Part of a small language model's weights: 4.8M parameters, tied embeddings.
Each number is 128 + 24 x the weight over the matrix's rms, rounded and kept within 0 to 255. Layers, rows and columns count from 0.

# layer 2 attention query, 192x192, rms 0.121, rows 133-169, columns 48-95
[[161 120 133 155 128 111 104  97 115 100 109 137 103 129 155 121 130 105 139 149 116 127 136 118 127 139 133 104 148  79 155 155 128  95  98 110 144 114 139 137 127 152 127 123 131 114 110 165]
 [148 139 130 118 135  84 120 133 101 162 127 143 158 117  89 114 163 153 158 157 139 124 168 145 110 115 134 134 108 119 123 154 141 102 144 115 144 154 135 137 107 121 133 157 148 123 138 171]
 [120 143 107  95 115 113 116 121  87 120 167 110  91 146 116 120 121 109 141 118 109 120 139 108 101 129 102 126 113 143 139 120 160 139 140 125 134 153 145 132 121 146 116 136  95 142 143 117]
 [148 125 103 114 103 146 130 152 139 125 123 145 130 108 128 156  99 123 111 135 128 143 156 111 123 133 117 174 134 153 131 117 106 140 104 104 149 121 115 141  95 140 146 120 171 130 136 103]
 [ 76 127 134 148 173 146 143 139 131 140 154 147 108 117 137 141 135 137  94 139 161  93 123 129 138 141 103 152 120 141 143 135 118 111 134 104 115 121 126 138 100 116 132 160 143 116 159 102]
 [120  96  79 138 138 159 116 122  90 136 148 133 113 129 143 138 143 160  93  98 135 121 154  97 120 138 123 161 115 121  99 167 129 126 146 112 146 144 118 139 122 105 136 141 135 118 146 129]
 [ 81  94 118 112 131 100 114 160 122 119 157 115 110 108 129 113 121 123 128 133 107 118 130 137 121 145 111 131 113 140 155 130 133 136 118 134 110 114 102 136 119 143 160 119 127 139 120 111]
 [173 103 172 135 122 135 117  93 114 128 112 129 127 118 159  96 158 141 101 117 115 132  94 158 119 136 105 117 114 108 130 120 125  91 139  97 116 111 114 116 156 110 142 116 124 111 140 147]
 [115 123 122 141 134 112 131 140 119 163 107 159 128 102 127 138 133 137 129 154 115 123 119 124 115 124 156 123 117 121 125 124 105 130 166 129 128 129 136 119 104 166 106  72 146 135 140 127]
 [136 113 132  99 111 117 145 152 117 129 134  87 117 108  90 118 123 147 136 112 131 142 122 120 114 113 103 164 102 114 135 139 122 156 144 126 113 151 153 143 187 146 165 126 145 135 157 110]
 [164 108 107 102 160 130 159 100 115 139 114 120 132 164 115 133 120  98 151 116 127 121 112 123 117 152 114 105 132 163 120 110 143 115 169 100 106 140 114 120 134 106 144 144 117 132 152 111]
 [106 122 117 128 167 153 144 131 144 148 136 127 163 148 125 126 138 128  90 127 128 151 144 113 135 138 116 128 127 131 144 116 122 112 124 184 114 125 138  99 149 131 128 125 100 143 133 106]
 [125  85 109 125 155  82 157 145 145 134 115 127 137 178 127 136 126 119 116 131 125 108 140 102 104 141 142 114 144  78 144  94 119 146 115 130 147 153 114 159 119 163 139 162 136 173 192 151]
 [130 154 139 125 103 117 139 142 104 103 117 123 153 150 140 108 150 126 139 148 160 146 173 114  92 100 176 134  82  98 151 112 119 138 165 142  95 129 133 131 130 160 135 111 123 153 110 102]
 [135 127 107 111  97 130 128 102 136 159 140 141 149 116 125 115 129 145 110 112  94 142 133 107 134 113 105 117 137 108 116 148 148 103 120 122 111 127  63 113 120 103 118 133 130 121 116 141]
 [146 155 111 136 139 112 148 102 101 167 128 151 148 129 158 167 129 130 118 118 134 143 115 130  97  82 148 154 146 124 114 105 120 125 112 147 104 108 134 141  99 119 123 146 125 132 124 135]
 [113 131 113 147 137 167 115 139 143 148 130 147 142  78 101 118 141 137 130 131 159  98 120 104 134 145 108 106 115 137 151 126 148 147 163 129 108 110  98 124 131 113 131 141 150 148 165 106]
 [114 109 151 110 111 103 144 113 157 122 113 124  95  92 124 123 102 141 106 155 136 132 113 132 139  86 129 109 110 125 134 106 156 100 124 108  99 109 130 145 132  84 115  99 141 153 126 162]
 [123 121  90 144 148 137 122 103 121  99 119 121 130 136 133 131 131  76 136 132 160 101 167 119 129 134 114 145 123 151 129 173 147 127 113 131  69 145 140 137 135 137  96 140 164 151 146 106]
 [154 130  68 135  83 177 142 140 106 141 114 118 123 137 109 123 136 116  74 133 153 160 117 116 134 134 129 126 123  90  96 113 111 131 101 108 129 130 119 128 120 120 107 131 166 129 137 128]
 [124 134 110 146  97 155 127  98 132 128 140 104 153 149 107 141 152 107 125 101 149 109 129 117 154 118  98 105 130 151 127 138 159 165 154 145 193 112 165 105 119 142 114 141 107 147 148 117]
 [121 147 123 105 134 134 113  97 162 117 163 125  83 122 139 120 140 132 104 125  90 124 144 113 139 117 107 127 125 105 140 135 143 134 137  95 106 125 109 127 113 126 104 119 147  89 106 106]
 [122 124 147 130 121 131 128 160 166 149 150 152 153  99 116 109 137 156  99 154 167 176 126 162 124 133 147 101 126 164 120 132 154 132 141 113  89 100 117 143 111 167  78 116 120 124 117 149]
 [111 145 137 141 170 139 147 110 114 154 129 114 132 126 142 107  98 137 103 127 124 123 135 125 129 108 112 127 117 154  97 132 156 136 124 167  98 157  92 101 129 103 129 146 154 149 121 166]
 [ 86 111  84 140 121  94 124  99 135 104 157 136 135 120 139 140 112 147 153 124 145 157 124 126 156 135 147 104 164 149 136 139 129 112 149 124  90 147 129 137 135 143 113 130 123 133 110 101]
 [111 125 156 114 146 124 121 163 121 109  55 136 123 126 121 134 163 107 105 118 137 140 122 123 126 143 142 146 114 133 179 143  96 158 157 139 131 140 167 138 162  95 126 157 117 113 133 126]
 [111 143 132  85 155 108 156 158  98 101 152  97 106 123 117 123 131 165 137 134 153 127 144 149  89 179 121 108 115 149 132 172 125 142 136 130 118 167 121  89 103 140 112 129 149 114  90 108]
 [133 153 140  98 175 112  84 147 101 147 100 149  31 124 157 158  85 124 149 123 139 125 145  85 105 148 182 157 139  87 147 126 150 111 119 112 129 114  92 164 111  81  61  89 108 158 131 109]
 [157  53 130 120 163 188 161 114 115  96 117  44  70 141 137 122 111  71 122  71 156 112 138 118 113 136 126 159 164 102 135 101 116  91 120  96  87  77 112 139  88 122 179 101  99 130 142 113]
 [126 118 118 139 148 149 139 174 108 119 147 119 102 132 120 107  88 128 142 135 149 129 107 136 158 133 113 122 144 105 132  88 135 138 127 131 131  82 118 152 124 138 139 132 141 107 110 120]
 [131 134 133  93 116 138 160 116 107 111 152 156 156 149 113 105 136 127 123 135 129 134 126 147 162 151 111 134 130 156 141 105 125 145 134 140 119 142 130 136 116 177 124  98 119 120 121 142]
 [127 107 108 115 124 137 109  84 133 129 122 164 168 159 132 106 134 139 113  89 127 195 143 198 113 128 113  78 142 120 143 173 147 143 147 137 138 116 108 164 106 146 129 116 133 127 125 151]
 [146 139 153 173 148 113 145 125 126 122 164 131 114 122 105 142  95 133 132 117 113 101 139 119 112 137 127 116 126 120 148 149 119  79 138 142 131 128 150 141  69 106 146 138 118 107 146 137]
 [111 129 146 120 128 153 138 175 149 169 114  89 101 145 141 160 111 166  90 142 142 141 162 106 126  70 155 122 123 159 123 103 152 110 120 127  87 124 106 110 152 119  87 115 124 101 122 103]
 [130 113 167 116  90 159 155 123 124 160 128 125 115 104 159 140 138  84 180 159 162 123 101  87 116  97 116 144 158  88 126 133 114 133 153 154  95  82 103 141 141 116 127 121 165 133  97 139]
 [160 119  92 113 147 173 127 148 120 121  85 169 188 101  89 106 136 156 100 125 183 134 137 138 122 150 142 100 130 143 154 144  93 128 138  70 157 166 147  94 128 127  99 135 126 141 131 155]
 [108 175 139 174 122 119 149  87 148 126  96 115 107 138 158 128 144 105 131 140 153 154 109 138  94 154 104 132 124 164 172  98 146 125 171 115 154 150 116 150 110 120 175 130 159 124 129  93]]
# layer 2 attention key, 192x192, rms 0.123, rows 133-169, columns 48-95
[[138 101 121 104 147 114 152  99 163 147 126 131  98 120 164 146 104 140 121 121 169 120 152 122 116 144 149 154 131 160 118 112 144 141  79 138 153 129 139 105 112 129 150 172 119 138 125 130]
 [133 128 138 135  82 147 120 122 127 132 136 123 121 137 147 116 157 123 175 130 101 161 158 122 149 132 137 133 128 122 124 109 133 110 113 144 148 111 126 110 153 107 110 134 126 142 135  98]
 [143 106  97 137 142 135 136 102 146 125 142 146  97 115 152 159 149 128 137 104 112 121 142 126 123 104 176 136 131 120  97 128 159 121 123 140 138 119 109 146 107 121 129 147 127 135 118 101]
 [149 162 146 142 113 145 132 119 157 149 114 145 135 168 157 117 137  91 152 115 143 110 143 152 121 125 134 133 139 156 126 134 108 107 146 145 147 117 135 124 117 138 123 133 146 143  89 111]
 [179 166 154 157  89 134 134 135 110 139 153 134 111 103 134 132 153 126  81 129 107  93 118 116 147  99 135 128 182 109 178 142 127 131 176 122  98 136 130 115 121 139 106 135 104 130 102 147]
 [150 121  90 163 144  89 166 146  89 132 112 136 105 147 147 121 114 151 114 147 139 122 169 111 120  87 118 136 118 120 131 100 128 118 140  93 142 146 151 130 123 119 134 128 156 118 127  97]
 [156 107 154 143 101 122 125 146 134 110 111 139 128 127 117 161 134 116 109 120 124 123 123 118  89 135 126 119 109 130 115 143 172 137 115 148 103 186 118 128 128 152 128 126 166 125  95 145]
 [156 100 126 109 160 138 112 149 126 129 149 129 145 107 119 121 104  84 118 126 141 112 143 121 171 126 115 125 144 124 122 105 114 149 114 163 134 137 112 162 112 146  94 127 129 143 125 122]
 [160 150 128 115 151  90 149 119 115 145 102 133 164 164 122 144 133 109 126 125 125 159 152 144 150 105 168 164 116 152 120 106 138 154 134 138 135 127 133 177  98 145  99 137 123 126 120 175]
 [125 119 118 118 111 131 127 160 128 126 129 114 139 157 114  90 113 134 138  95 159 131 144 116 179 119 129 131 184 100 158 144 132 149 115 119 134 107 111 124 141 125 104 149 135 132 118 124]
 [117 136 154 151 131 176 128 134 138 121 120 141 132 105 152 140 162 123 140 106 143 124 136 109 156 153 145 112 190 128 144 156 119 125 110 119 129 105 109 132 159 116 137 120 135 110 133 165]
 [145 129 118 132 159 106 126 160 149 106 114 101 142 132 115 134 116 129 152 123 113 114 104 144 147 115 129 135 132 122 109  90 171  98 151 126 158 114 126 171 135 127 141 114 157 125 137 121]
 [ 98 134 124 111 125 135 134 122 149 137 120 119  87 107 131 110 138 162 122 187 112 117 134 101 153 135  91 132 127 110 148 163 117 119  98 128 137 119 119 108 131 106  77 162 102 116 127 186]
 [ 99 113 121 129 131 113 110 124 125 135 125 174 116 101 127 160 103 169 110 122 100 106 110 132 158 134 107 164 189 161 134 114 107 123 103 132 157 128 143 133 105 127 101 133 102 138 122 158]
 [129  95 153 168 115 141 116 130 127 101  90 136 145 104 126 126 128 109 120 100 109 120 128 139 169 140 150 117 135 143 136 130 141 154 128 103 128 113 117 102 175 133  83 109 137 127 137 107]
 [119 134 166 117 151 129 130 143 145 130 100 147 138 142 119 120 131 144 147 110 133 117 148 111  94 189 140 149 126 120 122 142 150 115 119 113 143 130 129 120 124 112 141 159 111 123 109 127]
 [124 168 147 157 135 119 109 114 115 118 132 120  90 126 103 135 142 152 116 138 116 162 109 113 177  95 124 121 133 115 117 138 151 150 149 116 146 106 134 135 123 138 119 165 135 135 112 159]
 [114 125 108 126 153 139 107 121 142 132 168 113 140 129 102 168 140 111 128 125 147 117 122 136 109  93  90  77 121 110 154 109 124 178 113 146 153 127 127  91  73 152 123 157 125 127 129 134]
 [122 112 137 124 140 152 118 147 184 121 131 141 115 110 146 137 138  83 123 144 128 162  69 128 140 111 136 104 164 112 136 106 166 128 145 152 119 133 118 149 126 140  88 136 151 104 120 151]
 [159 122 145 106 119 104 140 111 161 120 119 115 146 182 112 130 137 100 134 128 177 115 133 108 152 151 128 161 139 139 136 151 105 129 128 138  96 150 137 146 127 108 102 103 104 107 142 146]
 [149 147 143 163  77 126 134 120  84 146 120  92 125 132  97 120 127 129 130 144 103 153 135 123 125 100 126 114 110 111 144 148 133 136 155 117 126 112 121 112 177  69 108 120 131 117 124 124]
 [135 133  94 141 101 140 145 128 119 125 115 117 194 134 121 118 108  94 153  92 139 158 102 118 112  99 149 134 104 107 119  99 141 108  68 148 108 115 158 135 115 105 109  92 165 125 147 149]
 [122 110 118 173  69  83 108 170  82 138  77 133 144 151 110 168 134 123 125  76 173 166 122 141 172 114 152 129 149 157 120  83 132 106 119 130 132 116 143 140 110 127 138 116 110 141 119 144]
 [146 143 160 132 131 144 139 116 112 101 164 122  92 162 115  94 129  68 117 116 117 128 130 132 102 149 102 100 102 115 150  83 115 117 119 139 109  74 148  98 134 112 107 122 146 149 147 166]
 [106 108 121 142 131 139 151 147 108  86  77 125 137 141 124 179 105 149 131 115 145 104 110 112 127 132 113 156 103 112  96 129 118 139 121 148 129 121 127 110 133 136 134 149 139 114 113 124]
 [ 84 125 127 122 147 134 140 129  87  85 164 164  97 133 129 117 128 171 126 156 160 127 117 111 127 116 105 141 136 114 168 171 156 112 160 111  97 124  81 141 131 146 129 113 113 114 121 145]
 [126 105 167 137 118 149 102 119 101 125 114 112 147  92 120 146 144 129 116 113 112 135 144 137 143  98  97 109 116 117 112 116 103 109 123 119 101 158 170  95 121 119  90 131 120  77 106 121]
 [ 88 140 114  96 116 110 125 166 156 165 134 105 150 111 107 125 161 142 121 140 144 151 119 112 137 113 109 149 110 111 168 134 144 117 148 106 161 124  89 132 139 120 136  81 100 131 117 115]
 [108  92 161  82 135 147 136 108 117 166  73 100  87 142 149 144 107 109 107 120 168 114  92 139 119 125 128 132 116  93 166 158 134 140 162 116 115 113 120 137 142 147 135 137 115 190 146 139]
 [169 137 122 119 147 120 102 122  99 153 115 141 144 179 130 183  68  58 140 110 153 139 101 123 144 127 132 111 143  93 184 149 112 134 197  98 159 120  99 119 140 122 123 135 126  63 148 153]
 [159  94 142 115 142 111 143 104 138 110  97 155 156 135 139 147 129 152 141 123 101 146 108 148 110 114 151 136 114 177  93 113 115 121 166 106 134 129 128 112  97 133 165 113 133 116  97 155]
 [150 131 126 136 123 144 159 118 128  99  90 153 122 129 105  94  97 148 130 123 137 148  96  85  77 139 131 121 147 152 122 133 136 115 162  96 164  86 126 126 113 135 112 132 130 110 150 147]
 [119 126 108 140 146 100 111  85 103 168 156 106 118 156 132 132  66 151 138 110  96 134  92 108  90 128 127 139 118 116 124 129 137 100 128 107 153 101 101 103 122 152 143 131 127 141 170 110]
 [141 158 106 143 109 104 171 137 110 156 118 130  65 159 106 122 122  89 131 109 137 140 124 125 100 136 129 170  99 121 117  98 153 106  89 125  97 126 132 127 150 156 142 108 111 118 164 123]
 [ 99 153 119  86 136  69 171 122 145 103 158 135 115 118 131 147 101 121 146 115 171 133 115 111 145 116 110  91 114  87 118 165 130 106 158 137  79 118  92 108 116 127 129 110 175 148 168 145]
 [169  97 112 132 153 130 135 119 153  96 122 134  76 103 173 144 150 133 122 148  84 107 141 114 115  82 154  83 180 122 150 141 171 167 156 128 103 158  96 132  90 108 136 138  90 125 109 133]
 [ 96 135 141 122 115 142 138  86 159 142 130 124  88 107 139 131 118 168 114 114 106 129 174 186 127 175 108 124  93 111 131 166 159 101 119 111 135 121 184 158  79 164 103 167 115  70 165 131]]
# layer 2 attention value, 192x192, rms 0.129, rows 128-159, columns 48-95
[[ 39  85 137 120 183 117  92 143  95 174 157 138 133 147  29  98 164 161 116 101 188 108 144 133 152  46 134 193 109 145 150 105 166  54 140 183 171  87 101 128 152 137 137 133  78 118 160  68]
 [163 109 188  56  65 134 159 110  77  91 102 169 101 129 178 180 124 159 109  62 132 147  95 141 154 138 122  98 150 179 125 153 168  97 118 128 119 140 103 116 108  28 200 118  99  88 110 136]
 [157 117 111 148 159 116 129 111 147 120 201 139 151 102 133 172 161 140 199  94 141  88 105  92 101 131 134  82 103 126 119  99 102  85 158  80 131 167 140 142 108 143 149 136 140 113  98 127]
 [ 15 112 105 100 125  94 119 149 106 199 153 111 112 120  73 115  84  86  83 146  99 102 175 128 160 185 166  78 169 117 118 102  80 119 140 106 157 206 130 131  85 103 122 129 134  97 128  81]
 [ 91  89 179 151  84 147 149 129 134 180 110 165 150 148 180  84 134 144  96 164  98 111 146 158 148 101 103 148 147  98 142 135 145 118  98  66 115 159 155 159 105  90 108 106  47 156 160  85]
 [131 143 175 127 159 132  93  98 103 163 118  92  91  95 177 120 138  89 148 111 117 202 155 135 191 153 116 165 189 102 104 104 147 131 104 137 105  91 120 116  98  92 101  99 114 151 127  77]
 [100 172 131  88 130 108 104  90  93 149 122  59 142 128 160 120 142 187  98 121 140  63  84 102 165 120  94 153  95 111 138 169 158 137  98 125 117 129 129  97 158 126 124 191 130  98  98 134]
 [157  82 124 201 187 148 114 161 185 128  96  38 166 133 106 146 109 195 128 137 152  90 191 143 167 102  40 172 125  98 116 141 158  87 160 139 163 146 145  97  82 165 134 206  81 129  47 133]
 [111 160 150 137 126 175 132 119 147 128 110  97 205  99 106  84 128  80 169 117 180 124 143 159 130 131  84 146 143 132 118  88 164 128 108 172 163 128 162  97 105  74 112  97 141 109 100 129]
 [ 77  60 100 158 132 124  92 170 111 106 199 128 111 185  86 128 116 116 146 195 150  67 120  82  72 111 139 106 120 150 163  62  63 175 118  87 121 136  88 158 124 110 174  96 130 184 161  99]
 [121 139 101 138 107 184 119 167 144  99  98 147 127 146  85  93 122 142 152 134 155 117 113 109  33 121  67 111 118 133 105 132  48 118 194  97 119  86 129 116 154 122  88 135  82  72  38 157]
 [165 125 113 136 106 116 132 108  86 162 124 149  77 130 165  68  55 164 157 165 117 107  74 103  99 208 131  72 101 102 127  68 132  71 154 122 141 139 118  77  73 194 130 154 179 165 145 160]
 [ 89 157  79  97 110 173  85 123 112 132 130 149 158 160 105 154 120 110  81 136 137 180 103 117 158 121 148  86 116 114 104  83 102  97  88 111 101 195  94 100 168  90 102 125 107  88 169 139]
 [100 128 145 114 186  74 134  90  90 119  85  83 129  99 145  50  78 132 118  62 109 139  76 104 166 105 140 133 181 123  81 143  57 124 108 137 156 124 178 220 110 123  95 163 112 150  60 142]
 [164 133 124 137  94 154 164 133 170 116 152 144 119 157  91  84  74 105 169 116 147 144 116 136  75 190 126  95 161 158 124 115 113 138  95 129 114 117 154 107 110  68 159 155 175 167 134 115]
 [118 125 170 128  58 178 144 155 104 108  99 144 111 105 112 168  93 126 109  48 200 121 135  94  90 150 147 135 129 171 128 108 126 144 132 115 106 131  83 155 110  89 130 101  66  78 112 146]
 [129  95 121 185 138 129 113 138 213 166 137  99  73  65 111 117 149  93  45 136 179 155 122 159 143 101 133 207 102 112 153 111  96 132 102 162 144 140  83 191 108 202 157 150 119 153  97 141]
 [111  69 168 162 163 113 136  98 113 153 137 120 153 123 139 128 203 179 106 125  69 115 116 102 137 165 133 105 152 139 118  88 117 130 112 146 115 147 104 124 110  76 114 143  77 107 154 162]
 [133 164 160 154 106 103 137 167 122 177 159  84 151 140 152 116 127 170 112 150 134 120  40 160 113 130 129 139 134 156  45 174 128 116  83 135 110 144  95 194 187 154 115  66 115 130 181 137]
 [118 199 147 108  94  70 100 166 139 127 154 142 159 147 139  96  98  79  94 144 151 177  91  71 156  73 162  91 127 125 185 126 176 172 121 130 114 112 157 150 134  99 135 110 166 140  93 211]
 [165 115 155 110 115  65 131 131 102 122 125 142 182 132 158 114  99  72 118 154 148 114 175  80 150 180 140 155 183 150 133 173 128 124 145  60  83 160 168 115 145 240 135  98  93  26 136 154]
 [124 123  87 161 144 125  84 123 157  83 163 186  91 198  79 145 113 125 141 119  97 168 132  98 119 123 176 112 144 115 143 151 138 159 141 116 146 129 151 101 154  92 172  77 163 124  93 128]
 [141 150 164  93 110 146 129 176  92 140 152 167 127 106  72 187 159 128 120 106 161 133  92 152 161 171 142 118 142 117 148 140  86 118 116  93  93 167 132 116 131 115  66 165 116  71 163 108]
 [156 122 110 183 105 224  99 108  84  50 140 174  93 106 162 129 212 127 126  70 123 127 102 133 111 165  69 138 138  81  83 117  87  39  88 185 169 138 153 166 187  87 141  99 137 125  99 135]
 [114 117 110 180 181 191 152 116 117  95 158 139 102 110 140 131 125 126 125 100  91 132 157 128 129 134 138 109 161 120 132 128 124  77 106 117  88 177 136  94 168 187 199 148 130 114 131 142]
 [151 109 109 177 186 146  77 156 152 113 106 185 122 158 173  97 154 150 113  99 138 101 119 154 151 118 136  88 121  60 130 141 104 128  97 101 145 121 158 120 116 123 109 119 100 163 143 170]
 [132 161 115 127 148  92 197  96 145 152 129 117 137 161  66 135  72 134 103 116 160 182 151 198 135  78 227 125 123  98 166 154 132  63 136 130 178 116 118  81 193 148 127 120 174 130 159 169]
 [149 111  64  97 111 135 103 136 134 108 140 148  69 144 130 139 127  92 124 191 139 165  80 172 110  83  91 120 102 114 100 122 147 116 103  90 124 128 121 105 124 113 138 123 167 157 193  95]
 [162 134 106 135 138 149 142 138 172 126 116 141 145 123 114 144 137 126 159  81  90 154 201 133 128 102 208 166 123 126 162 114  85  99 206 116 100 153 176 106 218 112 123 195 111 118 165 117]
 [111 138 145 103 125 103  71 103 100 163 106  99 139  76  76  68 113 105 130 122 176 114 130 145 149 124 143 184 180 129 140 133 131 172 141 144  93 184 181 102 128 155 149 120 146  74 107 103]
 [127 110 218 114 118 121 117 130  86 137 142 107  92  91 123 144 132 103 152 139 113 127 123 154 116  99 156 109 117 176 136  85 130  82 157 157 155 136 114 109  83  59 168 117 137 146 119 147]
 [114  23 119 133 129 110 152 144 171 129 130  94  83 117 133 181 142 110  76  86  77 156  85 139 180 174 186  91  85 135 142 157  60 106 188 175 146 148  77 189 141 154 165 155 115 153 111 153]]
# layer 2 attention output (transposed), 192x192, rms 0.245, rows 128-159, columns 48-95
[[ 49  76  24 120 133 104  97 101  72  94 136 137  21  61 170 131 168 102 152 123 121  87 116 199 115 154 125 149 134 105 113 156  84 132  94 128 130 108 194 111 151 161  99 111 133 114 127 102]
 [226  91 103  89 109 132 156 116  90 158 121  87 135 169 139 162 171 112 168 122 118 122 102 119 137 184  78 109 170 137 143 163  97 154  79  85 122  37 148 155 132 133 148 120  70 140 127 189]
 [179 123 124 108 114 122 219 130 118 171 126 153 148 114 165 145 150 101 111 149 144 121 151 102  75  76 172 113 148 113 132 189 112 106  87  72 124 116 155 144 104 141 144  75  63 131  98  89]
 [ 65 141  83 153 182 115 138 100 120 185 136 192 125 160 217 113 124 124 154 123 112 127 160  96  97 120 151 100 156  76 139 104  98  91 127 153  82 137 136 147 161  96 180 129 112 130 124 115]
 [130  76 114 175  96 127 146 114 218 138 156 169 158 104  97 130 141 161 129 128 156 125 103 136 140 119 123 115 162 144 114 146 118 162 103 120 116 140 139 139 165 136 102 155 169 102 133 105]
 [162 162 195 129 120 108  70 179 185  96 133 137 116  92 156 164 134 127 118 172  84 144 174 143  47 104 188 118 120 173 121 104  94  61 129 130 138 116 135  85 160 136 131  79 122 165  39 169]
 [145 168 172 103 107 127 146  95 106 101 105 120 140 164 210 119 115 114 143 120 189 154 132 160 117 113 133 135 113  95 122 113 120 139  61 144 125 151  97 129 160 130  73 140 147 127  70 116]
 [114 206 111 194  74 100 145 125 115 113 106 125  94 192 141 171 106  80 150 150 107 113 187 141 114  83 108  77 156 125 101 126 158 110  92 131 126 134 172 103 154  99 102 136 108 128 119  64]
 [ 80 116 122 119  76 146 155 140 155 136 124 112 155 136 137 130 126 142 113 147 144 139 136 101 149 126 139  79  94 123 118 165 130 128 150 136  72 116 129 130 124 129 138 152  84 161 167 160]
 [ 97  81 124 112 123 159 171 111 114 114 126 165  88  78  62 130 129 123 118 116 147 131  98  61 188 112  84 152 135 139  88 120 128 164 137 151 113 115 143 102  99 113 171  75 120 105 136  58]
 [ 83 190 185 207 148 119 175 142 122 152 107 111  74 119 162 125 110 208 124  91 107 165 100 148 151  99 136 108 147 121 146 100  93  89 190 165 101  91 167 196  99 117  76  98 105 137 189  84]
 [123 129 132 153 110 199 174 123 184 163 101 168 138  87 106  85 190 115 130 122  95 142  77 163 116 114  83 116 158  99 105 157 139 116 116 106 166 111 109 105 117 143  95 126 101  99 159 139]
 [112 126 166 130 152 155 132  77  63 122 119 102 132 103 181  96 175 125 152 120 165 135 164 197  87 117 152 153 152 101 127 153  92 136 115 123 106  79 114  94  79 123 134 100  88  79  83 131]
 [241 222 112 139 186 126 143 132 162 111 113 122  91 106 111 102  90 179  88 123  96  67  73 178 124 144  90 140 149 149 127 170 122  27 173 161 102 136 151  96 139 126  61  77 172  97 111 136]
 [129 110 160 127 160 130 119 127 185  87 108  95 144 128 134 116 128 144 173 117 147 146 153 129 115 145 130 146 122 156 130 121  81 143  80 144 161  96 171 128  98 147 151 120 107 136 133 133]
 [196 126 132 130 115 133 153 107 128  96 172  84  87 166 182 154 128 159  96 101 134 143  99  87 142 104 162 137  83 106 139 122 140 157 154 161 109 104 157 131  72 185 138 101 126 143  88 122]
 [199 112 181 133 154 111 103 124 130 126 126 120 155  38 127 131 151  57 135 154 150 160 118  91  96 132  90  71 135 184 130 132 160 119 107 132  78 113 165 152 110 155 175 109 114 110 136  90]
 [145 118 161 111 105 133 137 151 107 151 101 134 164  93 127  83 162 125  54 135 106 104 110 128 141 117 107 111 165 187 127  67 101 147 109 130 173 105 137 157 131 118 112 136 148 110 119 166]
 [ 76 111 104 135 121 131 199  86 173 102 144 176 127 150 154 147 146  93 137 182 121 131 121 112 146  72 121 197 165 182 124  99  44 227 129 165 121 140 139 121 114 200 159 117 140 125 143 111]
 [ 82  79 157 106 128  81  69 127 169 111 151 117 183 127 121 125 125  85 115 180 144 119  66 139  93 123 147 136  80 128 115 187 155 137 173 100 101 106  91 135 128 176 141 159 112 100 132 143]
 [144 117 163 149  91 171 132 115 151 132  92 162 162 164 121 124 136  89 141 160 129 162 131 185 192  94 107  90 114 117 104 131 159 112 122 169 165 162 126 149 111 132 127 148 200 159 143 147]
 [ 97 109 138  91 187 120 146  79 148 105 140 116  92 102  83 124 147  71 152 142  92 118 127 149 135 162 102 197  58 109 119 162 127 100 141 107 149 136 118 107  95 119 209 140 123  94 114 116]
 [213 127 128 124 119 139 138 143 167 124 139 143 151 149 156 117 196 143 118  92 138 131 125 167 149 123 134 121 167 152 122 116 121 167 145 145 160  82 118 170  78 127 127 118 112 141 126 107]
 [ 94  92 205 120 198 101 159 138 131 108 166  66 130 112 122 132 134 158 155  97 116 119 113 105 114 123 120 117 165 158 132 115  72 102 128  80  73 107 167 147 129 128 152  89  88 160 191 119]
 [111 132 135 142 105 142 147 101 132 158  98 172 156 134 118 140 193  93 159 151  93 145 133  99 129 114 160  98  62 116 137 128 144 130 126 145 107 198 150 143 106  90 176  74 138 131 156 136]
 [ 92  66 154 143 150 115 115 144 150 137 107 148 150 163  88 138 173 150 134 127 125 104 122 151 129 109 117 143 104 136 110 116 174 106 176 114 131 135 110 139 101 108  62 154 139 100 125 149]
 [100 156 122 126 187 147 122  83  43 129  81 105 187 174 174  92 134 159 136 166 143 120  90 101 143 151 190 145  35 159 102 109 161 189  84 111 145 120 192 122 131 125 197 160 131 127  98 141]
 [ 73 155 102 142 112 137 108 138 109 183 164 125 119  18 133 104 100 154 160 107 160 152 130 159 142 141 134 104 131  97 100 122 140 146 146 119  93 127 107 122 103  66 137 127 101 122 102 113]
 [141 155 136 122 165 124 157 122  68 119 126 143 164 106 162  99 164 126 121 134 136 156 138  78 156 143 116 114  81 141 126 129 112 142 122 102 150 115 167 200 128 146 141 137  84 127 125 159]
 [107 109 113 129 140 121 153 107 180 121 123 143  85 160 175  95  88  64  57 144 123 147 116 157 125 146 142 136  64 156 138 136 165 126 171 121 106 108 107 193  98 202  79 154 129 115 126 180]
 [123 155  25 127 119 135 102 117 129 163  94  97  71 117 140 136 103 139  75 115  98 154  89  89 118 182 132 114 155 149  80 101 128 137 156 119 133 121 180 131 115 126 132 105 114 175  86 131]
 [153 170 123  80 160  67 111 113  50 226  82 163 142  87 142 106 172 125 157 131 102 159 138 105 110 103 157  92 141 144 148  86 167 154 143 153 128 110 140 116 126 136  92 131 137 113 160 159]]